Weights of a small GPT-style language model, trained from scratch on English Wikipedia.
Architecture: RMSNorm before each block, rotary positions, no biases in attention or MLP, untied embeddings.
Training: a variant of SOAP for these matrices, 150M tokens, 6520 steps.
Each number is 500 + 50 x the weight over the matrix's rms, rounded and kept within 0 to 999. Layers, rows and columns count from 0. Numbers have three digits each.

# k: layer 5 attention key, 96x96, rms 0.172, rows 48-95, columns 0-47
# q: layer 5 attention query, 96x96, rms 0.157, rows 49-95, columns 0-47
# v: layer 5 attention value, 96x96, rms 0.197, rows 32-95, columns 0-47
# o: layer 5 attention output (transposed), 96x96, rms 0.182, rows 32-95, columns 0-47
# gate: layer 5 MLP gate, 256x96, rms 0.215, rows 0-11, columns 0-47
# up: layer 5 MLP up, 256x96, rms 0.213, rows 0-10, columns 0-47
# down: layer 5 MLP down (transposed), 256x96, rms 0.198, rows 0-10, columns 0-47
k48:553482457480492459441586407508451479500461486485404467517509498558529503504403457442504420426545501512453474454534531485492523529477511478440521
q49:496483470439384555538517498394464470522515469543428549452427494464393511529562512398492486519447447454491524564494480517504444549503479526509465
k49:446438502490503482552511472474510436463505488489572502466574510589406459534448541479492455406454544486454514466510508524506591485513481536575413
q50:465431499530481421512551511425460407507543463474608438519492475471507470449525448525531472552481532518496476452507421469513481401542494518505542
k50:591458526550494549524497518501528500511510460470521475451507529465540475502551527477538465442522483402471484584438506455484495585429540503430509
q51:534557554470480486420503439532504474508548502509475426423469536445528496505566529432549508425520492505576556572466603407513453509450481577488567
k51:431507519572528437483375443469481461496508516462443542474431523476468497520494464558486402628511479446447546441483433425573488496488559567497599
q52:527432454520462598489395541455514444412509470467543525494465476520474444458460465464467524466482480497537401541540509562482437528501473572474473
k52:478456570492515523572483452576506497490571507477451460476568561541468427548494570454493503455483547375496548492486514548476551521492489520491454
q53:424469461573439447540464512448454504488488486547548569508479447497462479637521442493477553549478482473524444532489471526607449493587451441521324
k53:564385470463559458587500553438414549459559513438529461531475499462383476582510590425476421508525550484578520545492595564484445540549544418524367
q54:513473512449350457451496537466441493511517551503514439487493467579471501504477550465409604471458493567417509499509460484499572491412453501479478
k54:588473468539588466501523495414489548525463504474551568477452446611585421481489491475506513471467455452522488645517522457552538482462467522584405
q55:519579517473420548566460428493489494531610544547605527541580629509569576487526516580466580441499491647483426513538543469562396509486518507467499
k55:487519486544559499420542491517486530488466521406523558625591450536429443502455443519448498504425506523499451441531475559497509446462449459590477
q56:535384579554537497486495489464569501464480511453614535554530523487466475538536470550500517498558497456640452538429460469493530511553487635459527
k56:565555472487514409502497404468432499450499482479553513513537502477451455501522473510507471452567523490485390482570419521501541511505472493431468
q57:490596434519455415430477488524505577439435551515538514684444390455412570467365470584474608413550513500466472503497499573478518448474487538433514
k57:513438500501557469520529449575466584459561577478404488511573613468419593506503451498431582489531472505586508457549483433468469490633475473511412
q58:499523536438474504430497507479461498585495538518440411441472458556626429554434616458554553475527589570551550581499462522550515495494562542408466
k58:529552494587540568556593547518496553490542484552465553439506513431436548504495562529487549433468535537499517504530602545477465510558481492469469
q59:524522468525453458571481614544535516550504506526435443517511483436412559544572476511515570494384553466503545479463481437522457525538457497437475
k59:539442536462400402532507576483447539451552544519548519489500520474478597494491455517620462473514499532546493477426549517480420484459452477404518
q60:481463595509552502532520544521485490442398489512457540481503453566561567540504524451478488463493492560512536541534510553529460445504515465477490
k60:527504479569516588518472417527530571490542490413531485536535607573481437434572509515508446449511508500457466547398475498525502488455581340530526
q61:540478446532486594507511506537478572517545528534427461484575482583478422552389462511409460433482442381490506492436540526524558564531502497518532
k61:438581513482512465508469478509499482443491496511653497471577423548537434475458506481452503597515524546428516439537436435504561503517465440567508
q62:491419542553543495530573583538475599548473531477468491572480455560536411442380485533519560434442513535666502485465467568548456512496439432564443
k62:570513529551496479425521506528515472394427520582529430545529382447521599456517496547526548623568447492576548601491495442452593540489539530489528
q63:537509470510448469515438480434525542525473533478404536495503413491570454463539444464464491445513476509478630465571491482470580565499558521479528
k63:569513367501395454517413502414537480526661486561386604488488560478456483546533349516401423450526463488553538595476475480520549506517463533515507
v32:533516567624545491531502573516504427472540570514556480563501461557526597505507517478550570478535561464479406589510507486395413517384495344468525
o32:508542501454498430529483556531448491560492449580464447497400467483501509526479517517594502562495532564567499497440465462486450533531596507505484
v33:485479533609557520496518543426501527543515549528484451518507508454467546455479543444523477450490443522527521451533516545552470537468450435449520
o33:531516434530521487495483571496482566473512521501496484502530485558544549484521528516458461532548516518507572461544508450529521473470488513498588
v34:496509533501516523566429527502524548476494538507533476525559463537534449607471483472443495533470515439529499524471478418494557476501527508479538
o34:567570521505450515479500543586505512571454508503520480515521443545490478527549503529503485415412447476523458485477513475456428540571565504474490
v35:465513486507554545634517447421485483423570420437542428520462490456562442432531545575500581451402488384446439511471553460550413479434476468504516
o35:453505448480417469483519538512475547526420505499455552543429503428414507477530535438533456543485534444522398494488472507486553436439466443398467
v36:542469457483511466472573372521476477486476532498560395518488452460496582488493549461448365515435467468537451552501570551487486504475599500477515
o36:495474426491550559553475504490533518448536517492483540511498490466489481431582521399544514544487542572491472460568522493403527523604541487475540
v37:447528417504453546439633534471513481559496508426442563561556467547519528452488620498514590402492569483540434478437457554523573484435449465465517
o37:478461462535487461531505506463464553613462562634488507525512443494539442446467458545514489612521531499623481526512515527472622449520487523501414
v38:518554429515462598635506493445527499412421475487457505512543514535591518495491455431494549456488472511429516536461555461481587523575433559491500
o38:585461554538500496429497488457490500496516546500483474455548490481472483503462524496486498481484395615512413535441495481521425434529543464506535
v39:521498474595544436460595458497433459527555435512519514464546436525473519500485462478510491488474566394553492561429465527521540496576561540460519
o39:511525507455547469500529492512426521482514522515497538514470498513488487514421460479518499496546499510554500522516545448500480511505511489472530
v40:453558525504404480477588566519488558464497514582441460478610471423491467433493636513449539573530405546480538527446519392432533512442575391496471
o40:584562532472434490504471539497484419553554562536473457551496563455473514509610504543532537512459513481563600409453547509481572450470553545488645
v41:462522480470530515546574467492520494446467516526413540501525489422543447442497457431514449508527487504482503524552460470448527518500498518556475
o41:467544506517504445450508467477514443451508480474483534487537568519527478458501490472505508471523505526486525562508436495482418522466591525496514
v42:464470500506477528532450499571470520438530450510549522446469490513453570471520515482514497532452436528461441493577529513552492510473516547457468
o42:487518441542464544507567526499486417512556486470555529543491479456504505532495507491530482502485504518447417492495466475518536465503527484527554
v43:466518482626517568543475418414517460535508530505455528558466434582577506583467458542487506427456543418419442502507478436450592496468496368460524
o43:513538474487613446459520574465486518548499534525488494475385473596539463485470536458456483529472502463532550566465526478520622465443504528457428
v44:575595477414508404557354485479515505428527540474465504553448485486499487507473421531558438498442497550424490432556471461514558504411504507516507
o44:523473482574516591529520480530499501482539409431495459474443521514506524463499507430530475466502530431473498531482516558482507485462496498546457
v45:500481556614576483529549458530483459537616534509546499483459498501478507482537538482408476491445548426529455447495501450490522393437589559456509
o45:511505403515622508522531490563442543527525523490542507546443427481485440510488546492555500503498524445552575462522463374496512481456536492506392
v46:487486479492474504436504462545455381441497480516501536519470496440449511549464479509494492586511567528514508554491493515487498461456415455512508
o46:542583478459479508524486461477464491454570503481460496508493515501505510473520467543491516452500478481433476554512535544477497536449471505535430
v47:445507564508538511449529503507502519526497458528485517455509516546457498480539557509621542471423521443587488565480520463503519581554561519489451
o47:529513561490478455454548447533527536574458520547532437510490493466510446485470470471509509430512528513476427528526509452489470461559552467487625
v48:502461449476527496519464500541518464538482461507597460467439514527571548483527483430557429424488451565486545550533391452579440482499581555469550
o48:486523522552528532500523468587486448488512415407520534581476520534448556421498555490502514481523566484457381496510484535492486503503480546528495
v49:527494523431511516476551506482470548510462468494501472532411500551475560430434587490553555557569584483488480530517611485526601441460456511523543
o49:520441559451466410514379516368456572537485515496462497439510497498538462457431494546511493539434507507481376466538450477547516496561433562502508
v50:566476521569477390558536529520447545529457548550465515525496546494553437525531435542594495512537495553489542492500537519570371500415565520567540
o50:490546455538568438506544505515486427485512533462526459602467608483489529451521487452509478477631569542487507513460526579511533495498458511523395
v51:565461559469467519467565477491454528491487533571567447513577475461483539474476479511491454502453525450534463543477532517506578602492559459541475
o51:529487507509402498456508535480444478498561520507522466468510516596481492549561438470429528482476539560510381505472531525483427517554528459530559
v52:429502440592468590562465457608508499451475500479582464479485511458537470437454555435543532525518499524526502490532552494536466497547461594556493
o52:401521452467470396509501517463539499534475471490545553532511468495551548506510440536537449536528479526470459453592414477508447464500476453480561
v53:522489478538543534509488468487380413484501515522507549534509527458532483485505505540415497498496496493460535528489501592512525466408436579473551
o53:491425453489514496566432547439488480441489550534396547492424540546530452450528538547462539525504435447526535522543536525542518473510514486514406
v54:486452531518572573477513466503542426468491517491469453446493479592431486573501482356412488475610482490455436444448529515476457450413386499474531
o54:545539479513532509518441484499498503552459493550437453452467481511563503499460458566549541509509494553363630429514449513459478571552527523473420
v55:450521471552559526465533458514479512570506513470495563509468478447530414538485516526484443548558543525461459423471458539531487561391489479560560
o55:502517422494585474449456492500500465519458565469490493542456418549617456447574491510450438483498572488456586484527483517447502413428457417525479
v56:464496447527489557482590569541466550537436521529473432548513491461556527600481453511531436473486491534445503496514497445498482503464514473529518
o56:491522509480492526527463537526495447464543503544472554577479495505536467467482568464478493506520577542520500484528412530482509476500523489543521
v57:439542481530439541523447552540541415515509486512388447539461588535455484486487566489507497552566512434553447497429485512448436596560458537448463
o57:397491492452450494461537460574497504450436504585565451502497480468417561460481461493497516500503493560466516507524511543498523512493472543474546
v58:492569455529505587565616507529488423447524524502523465536515495410509504514551528525492605560553475459530487572472457500492486458490566566472516
o58:445530431501458532487537556470470544464589493432436532519447513425482519541509498617479514543507517506566537492556519448513511499439557504484501
v59:540487523478416448523531523512471529464528522523563498559488499494582427451425495545593527563431455500545517463507427429498516467515542478470474
o59:542428525505444493466529506518424522517525519449531502474594504388515512455550563475483495457455522465553446521464566524498484487412513578484447
v60:577534463462432563614532474574525608564508537557485455464521550454461459525514443500553460558489460565507520502563552568497614501494472505505481
o60:539442561579525503565468543464481463478547587477576536513615564538514517560533502574456528410397536477487493486494499455514473519509563454500500
v61:430570482403510469548443496486507485513567547455554443511463523530475453558509503551542559434495493514475490516562488510552549504425527491517487
o61:484515526537507493422528487518523509425494444557575473475457427535454437510520532534482484572438493466537451436494556507478460507420549493438449
v62:417480430611427505459456569484575511563447471483460446580530480446438479507478433483478466496515488578430469522539525503483595565365587539527459
o62:467455410540442510528422538537525403428467530531460432541506477557467435463556488491497532513494497492466489540439436525505552419581517574522612
v63:458503513500537469533565483507569567484539543497437485481404471499516467482518573471474557442502522481547515473408470538511408421454508535551504
o63:549592497427485455515565456471462468566470487549506529487477507497513496497537438495503496544483507505496617497588492413492464519435501467517522
q64:400498495522459548458512489527588525428545431543511542459470498479483590518451484601566504485496550554571400571530531516480491520594489473471563
k64:435423635435455508511444543607603510459508427541451546478495457368521613473391550572582480537430580563598312483506568545440408498589623516445685
q65:546548466486551495531465548453462551510491534502539480502540514469513441533546479472502509511475444441530504516432468475544556459460517530552513
k65:515516446536548497439433437401490419478432494500576509480509414618488495526567460529487516457495459447476551479504496500567504442459408481520367
q66:429443498539496505475496466488477477481494492549502580463536474457585578468490481546558457487489502531466497500538505482460490557485528528461506
k66:501429467558492565547523501535579528498523472549385552436536479494505520469548415504505429581467538524489408491463501532579509434579485511494609
q67:460503538509484513454514568435541528459556473492479455476499461508451557475487449509531521487595523534524494559452514499458516414552464523501551
k67:494516609561440521490511501439563460434431445446514462467524460437544550462487488545524571505486498544564423549529499573528445503437557531464561
q68:465604485465481511524505438560605546521453506522504442485489553513442492380475427481468449464488493490548510536463514557482369470541505493464467
k68:499624524508472497478519484479491526529532504440485456461468580474500467456489481502453567513479486533488487501474439542474531523514572494458449
q69:427548530488529522480525421593576556521529496552456528542482551485472518453436484500538488507513480510531494496522474519453495536472550521475546
k69:496508538481456594491472499551545526448567448562499537485569499435493551459446473562548460490450469556489378519464396558503473513537552532523659
q70:551503489498507479515385540487455530487427498536502517541540496507412480477540515505513543476538510475533481587487435474542535450532515495548482
k70:507550516524487518532532507478538432479454505437547522548493468510486490473513536470484529444463574474614481470465489485462478470546542447499575
q71:577534503489454460449561592513455425480489541486511481492536512556480545511508505360448502507523503539542555390459543488534517476517528541520492
k71:432442602481488538499536533615604486491488443592548503474568504379464588401415551567548477510452558551608361515496513570515452467497544539439679
q72:560576423524573535533501561477512509486547484539616537466551525514408403530523419489525458575498466502433552500530504496531576447471469480510400
k72:518450604552436567486536468534503494496476485490437482474479464447592554457523480443512475599501500486512448567441505534519468516475501470485534
q73:319492576479503514446453496510550492457461536471523547439468534600550490467511511464368603461524537575513496465536506469500487549407527507512515
k73:510477410491485520453511445561497580451544508500462409525507524565525469462483489444529532464492548515447564498492461480464549457451439533508464
q74:470514505409449412477553476513512535500523501411469516499488454413539489557539503448497467493570587524454535480495583564464477492515512530496509
k74:492472478500533518432571461451441567553473529505520500477475525472584498513549522450439466488525486559577569455506604462562470517502454491484474
q75:517435559497467544447434559440471569539499466463472571563538595609415529482435472476538485626570536518518488498530586459416384503522510461455549
k75:619566504554455465458514507480440493479473592499518515465455497591471496557578560472396478485523474447466552445495478474547517482510462473505419
q76:472552537534493522458509496524499512550497493556393588473395504423448520528482482501549447534640447525536545508499527519514484490509535485520481
k76:605548465474510533439451445477510505516475416443443526553438507499508497536541509465433436512560540516467562532456520479512559533504405447491547
q77:521513498577466469581491439455595568496483494504394544487464521463439540454536533562560498574519546555431381635456504566515497518450541533468518
k77:509464476570524407474448484419443436532484562475545490453545546542486511542514549417441545489486482499469617445452483533485586470492474526545391
q78:380532539555506538450484527495581466447505525557558549519524467456481572509538539467565456484436512506540482500504497525493370524502506545534491
k78:462457471550519518599412447531493425552423525490572433463507560509520441547408488509486504457456528506466533533479567476514651532522472488521471
q79:519464513401489491416629523556467482485552508464585545468478570568584517535503544549435602545430565440541479509566525566453572444493460470500503
k79:506465466523520484486555579488442492489513523528442587538461423514515483485477501516562512471545478543487477578509473552481504527476478441426450
q80:589458426504500485523512559453435494564468536487494480516569527513482435505531539448492476494487442449459585445494492451559540489430486521491468
k80:515452519523480528537568478565568505505483476517506588497540478436479584411473485532524491539461554518560369515512523495452466527548540513473576
q81:474561486464506478485535536517535443529476584520433422474517541492529500485521502510510418503502504514491481514526507563486544486518525565498463
k81:570525480469492517539538458483476476490484526498571542503526486596504560429464436528501466573486473513453519481424486529543541509456507442521454
q82:415544538484435467493505441565514529553552491499489493529513510472467601499410423554515460447509526483504505482485437485472521521486528508479528
k82:422517572467458572455501538490564492447522473515466521507519516457556511530470496502490472504480492560496426567504459467458581504533490533470538
q83:494428469429522560482551587452542516431508546453498521510433457511467525477498506412478492519521515511479467536436486453476543467546481509420513
k83:579380523488468464582529498464440511525521540502445496520488418495570479503481504537500515536435583516542503471483508530476496478558537589535512
q84:529537498499498481495473512489443508430446515496514521493561448570501525477537542500535560408506457496522514492453544500543558483523514480577452
k84:531595449506526478540499567428452488524522510552556447534512495527483524477477516450529487472524535445533587561459459445520560517442549511521418
q85:492553560467454502416551483552511555441472472552496475456485470530532569472459498520545462452503530494496458517491507558519548489546543487444511
k85:487610474474462507437520467551457485492526495502509495511463501519563503510479484541511529514582489486515565430497525499524501555482507530528535
q86:491583590463535590529537458515500458488592491517550515452533529517455533439500493537480592494487454506464458608497586554565499542455539517438451
k86:443464493556406532435476518473505543554485470606549518472484453506468510421514461565499444452512478544473541515494489510513440493452497511513585
q87:485534502498471545508592453475529442453461466500606506513538474479527552531457494579452526543435590497509523470554504533506486462571509450562593
k87:488450529503524505529466494525498425485511515533561451578543435485496516410554416450519492462509470463547495459579470510495522512512523450449481
q88:477541455449576497507488459521524539519425607422438561465498509499483526585623491446495442587462481550477519481453560552498563450456566562461443
k88:505440608453457465436548467611579468537473471487469541424475479360482617427397473469567403535480498596535437509520495556454512463561586491528580
q89:569404488496500529559541530490522546468490589492505494490517485527501417497539569546515450404501560555432507552517562459483398557444512483561458
k89:507481616445539457501484527454477629530480484520440488534528482477570532467461604556519469506454497536472461428503487497475574507560551468513553
q90:491513479555523488541623488557508416536530487452468512469506505451440453475573458481478528509438567515412475429444502469490556507553504528564444
k90:556477511523479496491535566438496506565483535531551586552480441441472475498477487544499399528414488477494410483544466555503530497528506555465552
q91:584472423508600446449446462499478518566532477495502494512529557474541455492500465440456485492518491427494573492468499505596483474435557491506493
k91:438465544546494503533480469563536501408498499472474564510547506448499540483473496545516537441435561559485431468514530487437428496603504537439630
q92:419447513575482561434499545538531430493510488487536472482402476527408523571482465439531589507505499537529486538475473485489496497520499388518520
k92:543535479488578459557507477503466528471430533485529500531487515521440456468469577417530450492544517488412565498492415495518484437468451497480469
q93:468392537474488376502509450430499509529411535472591487536463471518457494491555579540527526488505525436469447529538491422622557481480460440497471
k93:455467543523481520509461568581530482489510511503395507563543519428432532484423466508481511507544575527468402492612502458537497550498505541467536
q94:598552490548488507536426573386475507567406532438365496512490441501546468540533514482437521514510426497493507511473461558492500492471445456584462
k94:520458526491461525538494496543557479451521487549513527477529508396515576524477526519483510551476537549601360484533520530445547543640557554407632
q95:424475550505402520568564502528439526534501559601606491551498524443537459466486570587494504541507480468447504411470511412498394494522529602441562
k95:450526475497483508580517413501504489503483535504492448505504388547512425528481555568511497530476489479546503521437502490502606430509503480549481
v64:558374476598583484530434420415586569594395421497461497480501446595604393432489408653519437366439680557552449532496528588551543405544526477428530
o64:472464494562535466392592574487448477472492491386540399535604456528589451434405518587464419532499571528442403454572417397461418503569458420454401
v65:455532504492504518440461535411455560479454478560525526485410426554486475461388467475535442486537554484418483476572495544478462532446539578475498
o65:445513460452514522536451441479465516496564604545424562531543447495584511551440479468432447544536490564433609543499401465424465570425552479499497
v66:422501454499607420539529534480503371453491603457492560531465400420419406573560411570562538535495519577483480489561524503564435482540416405371462
o66:518642561429419410444547567436517490535512513443451527597473474551404653542524477524489473512529508452475414533459533552472557497420518480478319
v67:428538556493501448448490517524582456499485498558416487502488547425453513519479499381445528503456625531539544387343489470563425480453544474551471
o67:475442527431404540527596395527510518576448505477510396442522547453461540521500497378462548503542533472463516481566490579568527385437473445545523
v68:501554521548543592499529487457517446601410357650485428457520486463570539448431352489501582475531452510507557533353592497542515541507531436437527
o68:497442567503484470500497420586493483649466565360460488483555598422429532513520529487443523530604602548484571459498446507526488528324551503587524
v69:632547414544452475433461494502550443436495472525551595516452334454470541426404494492458514492587590540494489414569479486662472527459566532540524
o69:509505315471422550486615485536509489495523472544369508567634513518442489574479394511504442526603479477495524482529480477565439448536425409521566
v70:573519538493464604415448508439475493618462378521519556630573417449481570514581537508504487491541523532522553490419447513341503429441484534638485
o70:456385393512457502442399476551527461558478330524547477544438499514499529570452361397405443501551484511517601436459480467456469558468535426430595
v71:525574530467512487557543532495499606470410460486455568619452436552435552383522613500458480463458546506461516582467579651538482511583525521611576
o71:373556425639451574543545443459570492457385482464524407487464450401469412520447410558512508462514442511545521610446387429543676497508440447571508
v72:511450456533520485497436487599450480641463552422557445366541538410493621441455490484537538536454473531557470457439488523461588472584494431489457
o72:491392477469424614471511631483428470477529418486610421494496499559565436514419510511572662409558549504589580579530601482517562478555478440535455
v73:476425421492534481488476544375461463466411389550584498544438469511372432435515497433464432390414459444399536382504511431454496471540501601505476
o73:488472579474416485473532462616474544473550434540467455435509551591388532371398596429489578547516419444492637419517450398488437465459562525440648
v74:476526451557433441404353593442468449501561560473404489558446593577468474437482567415485524517463561505490498520494585482547619564453451507595483
o74:524592440522583524597547544531547408431475506455378485484481482518560465530559511364403557527550504512601439543549528518459572502595548457505452
v75:467420439567536411433355530493534454487478410434481500533608531481514444460472507470487479474530389486496437478543560575504491534447472546535512
o75:383426421463466393480452542536487497488603578471497537424514519599500558504419554509499570413598607546355481420542513416541467539550457503521520
v76:490494498545615403539525603484536547557537468530541475424343493459437557540338527530474477510483512444543528524372538445495523601501461614427466
o76:472402512515473553567460431454506616540641415494437493531418538434480255504436611636567485547563506527404535461549520463496538671384546454519427
v77:525536625605540438467459516564443450641530652526374530421523500435623436465456417526620481516418563480538605399523468579461510521584549583572514
o77:433560606413387403399387439474499449614517579501524448574619452438539399563345419655437590439437587581457399468544387522432620447602521509472424
v78:474576505546467538446488489423514518514532430452494397509511551506551489559532446634607436505604540504492509620401598575494370365484473394426563
o78:557409544408562556438490654449471358510364455431467498445484412501524450554562540429582479499509493565437437537561466523524461565410508536412563
v79:498541524527441417464532614459418561464467485516569529588473503528490523396549399469532472456458425529432583449478496626398488463510504474469538
o79:278427555365421437438575555507534469383429591503537447403407438454500660479496567452531519444527472565447645458485338433495548536550498488502494
v80:433483489534551567557493470385337554580373375477516597448490514537538578459429510509626578548465610524444465465562389484423445444476583586491507
o80:546479499432494530551419521560446456494521451445579540653510605579585474394311483500452562536515506527556532450472534493448471432460545412485545
v81:551431583553437516443446641558566545503522528562609489510442519464584509410513502500459558551504602458479487360436481467594440585517496601444409
o81:536469599472558419493501538449536457580449541609493483481558514402537602513494419514581531543533475458443579539515470586540453517497558507463532
v82:430537442541485506425447525506449485526580592446510492634466506518558548509452443588531483579455484500414487532531504522564508446516439546358524
o82:508526515384486459450468583491601501513516520342422642502354483529474370575506569425508519574625541591542460543563447471483582552551433489387477
v83:370521577597525576529591610444463478510439469432450591569490530465451481439616544543513557628392455468465621452456530504622534473591541527493470
o83:449657570539432624561438525502666445564414530482432454533441547403376410468473479515538515644508400505571470504548405505586533546542570542450494
v84:493566554437426424585491457434519429451458541583524551496495467514517482566487632497510422450443563511524536529501419526543517472459538575430394
o84:483557541509674446545529457617493503544450422540439566475496566464496349467570559524490416641519465566492499478492506575520464479517436569522374
v85:506463530426543400451471515482479557560378510527485447473453417495488516521664430593558497441426498475580469503424483479542441337450456503510391
o85:531481469440451443426468599509491552504406442425458502577480542560438529458439478446541404524429510475569615453555513467510422334537496424439256
v86:524512591491521444403524640561515509393437503412532601512502541417515463419568366533522482482448551414539446463488466463446437493495343603461460
o86:431553520487478417442404653420561597527503533490486482450445472517462530483523453519536423511513539518401441509427498408541362509470546485405374
v87:518465509479401449469448490562536546527596512629542501512338520508544535531505549552523493514458544462462544485557493554398436519405504510577460
o87:549480373458573487467485379447493476541485485533537555447487457450522448522451475432547458518423436533504566506503494552426476598520509483454533
v88:489518457610495531585544591548579477539397496386589490484530424522470531465494514563426386498573508463507514520527567535498494576515546517401494
o88:483471557566538549437571599556497474485505446506581526448582512603500478573503558613505545542475470542516587479486537535562509553494431501515495
v89:501585491477499472520344434513468474521491493473429396492545378521548515538527499461434529537545449546482491429514435661533573514589607516508446
o89:495543522518557436494401350582568465505526524403540570561571495527543606507420460558482546480595637490605600421467533552447566500515465615470414
v90:497463520505406462341467453446570500523512557408563524407534506553439482413530525496610363495607533590462568512520508414481490626491470523463500
o90:622514510505510389518593439444408319505599580586497483568543534480387558479507580456385369551398502526409425485554519455417516487542541606476485
v91:481502496480504472475495429396509346492505513644500589484633391485481506532429428354588490474588573514501516548507459504561461467469516487547465
o91:453493463500450545587516594587525518499608461516419483428629482553494485469515460402418474446620564481422485558533462460489428359359495526574523
v92:539506423546408467554456524513507544448435526457529498435493546556446525513480581457446465607339517523514498494515513542425514439409530470493474
o92:486386563387591546547641514531421433430476457520548464441384567538491394477444648498441483479419460515559537417581454456546501430611426452451447
v93:520477469371512546477477489458529516566576573503468397553476402402475562503506557522527474360565526553482538539531486616437567535534500484454414
o93:574477462558436520452551517447440571439482418568574537484615438420545574554445516385515533547518475524464662564518494487449619562421503529393472
v94:415521394590555500479537562410578437558530539469459500452464447513516447493502506545516609487469546535548476458455603509465450484556462422513562
o94:589554523313411502451618542412488473489504519377472458527472486556534503588420562554516512565564527506575510351487555539409597523501481442547532
v95:567449537455562571509427528490484482566526535452574511518540567499586544445414430402562527491539550403516488546467482491556524468489456530485522
o95:423486499482490510561391573458481633479533484411457523471513527495519472450494559335399578500548564577419471537539473468491431376457481552523414
gate0:502467488495491558540481497513543405489351468451540434516535448499486566510424521551450547459386520491381430519481494455500540533436604477534597
up0:444420423585461538585464532510466487517428531439514534553491557426428586446424432437456547522510523424486501515528468480471581461421538510611519
down0:493577505525566487617522489558477566524488577470476566472463485509479552648418433522514485388439473552418625429527495519520587536513569482555438
gate1:421477502480529494600564492495398557472543500489490542442539485485431574569438542450519504431551600521540471523442489505484509480476573553476523
up1:596544470505576497460566515510538483490515513506437482549528474499607422476569500507484449472496463459419559464590558410403490405444449427443499
down1:458471540572533498486515608590480495582478517533573474485571484580532479526503599418534456497518467562486458448458459576572494569419487513481666
gate2:440493475562478606476433540469609493541464526503469462528592490474519438482478485518481476520544519505425515558565506551561487517472538468527429
up2:526433498535540482570477505503481508470538461510488416443495476459527435502522448559557546476508445503444406556464367417461444474450457437482522
down2:586458500586328501452444528495494470429558424503487524490519474515469504539515588510521526438519436528471506475428485426518544458492449540506574
gate3:523493524475546557481478479555478496589468461458476574526495481524579496476453482599512537551515587528536496496556557548501483521506518482479490
up3:427499487432524497501575504529501524524485564591458520506399433499571591376561539380502525447404507484448487580459438441521438558557512546483480
down3:501469510471538525513508520533570566507535433515481508564512507521567557469504463534494423513519546508543491547538560568471526501544480499478359
gate4:466561450467469515511449513521594628537576459455542497491530545457490470437500514476474523531645514533536382515508477558498539517506499536492434
up4:427472423535536529508490585492426485552485554499512471482502459454469403547527448418385481506509530441503503548517452572551530558531590468464454
down4:438453450450515517490574500439359572459508513537590496354620530544446470567429535483542450541502543498577551515448548522489490583511434504517535
gate5:574499397535510410463562459501525452449567470577492640559520512543511565472475399553414485502528510386480488475506532574389515547503526501477464
up5:479467565536499480531534558461420487547486457588508457447510514570501531481569516454406502542430532499420521449493551523501564480479477406478530
down5:536498488500516504458465528526394587552517496437466482547590517515453418510404509502501500547451403551487409530452481566536518501517577521496415
gate6:493520558481524464466503493523446480425492514510527427463443523487447465358490512489539558536614535535547519442526560491471460532549478524565536
up6:420501481520514473539442526548501480604598535506469617503483571407380451574517533520579534535454554491479478435564458475473573477491422424496496
down6:473484428453537509499546537486646536561556472458509499517483528482501454527485490424540390590410482551443542473435424601473575506474468543467535
gate7:455463524589530513443532495464510368514482588511499484466517507519545471508500500462535488472425480583461460547610451486489503512534473468497467
up7:526508439546488442564402559528511429556634491538530463461479505501445548479468371473616551631511511399483473475417546452516535499492606543507498
down7:535570548479547534461533484543490488482558418447577512383479598500506537558532477453563408419501489552502539569492588410499545552581416554570481
gate8:631528527579605548488471533506504536415588402443493509529574444519520522442476429460445494540514540491446496502599589458467502379566487488512493
up8:458550413447363466477547538449428503492490527599453527537505548491478427523489522421397506542480526510456550452475477558500517423518442462543468
down8:547503450477396573442469502504484458517602398408597515512489450467527472477546497518524554442540498423453515514474553413478459446511524531501550
gate9:480537424556509528467386564485449509522499527459528489471499491493599524501557481520453487492469607486566420341488471476519544406576549426468616
up9:526591473529500432456629501488501457459458538526540534521574436618500447523502389568484439568496419477509485559417586484471532447431445495536578
down9:569540460527497473470438544454490493471381524416395484507468481476487541502467506575584531443438592441527433447538420550433433485498479473437579
gate10:418579483458540456423557500510488563449505539510522451497476489471565535542440483490501508521559539498514470538518372572514580456484545475504461
up10:473491523535481427595563460458551473539438554483470501501536518503474555552511558448448468492431502534584513477429587408408510526524479528543476
down10:561449429507504534491425489577523467437479518482472444599542510479477460556488521547446527507516508453385529458498481494443433550506542495522617
gate11:575551388547544429499332477487532476474483486429347544502516490452443558474497559395557406480422504503507485533419383556585492482460577370559546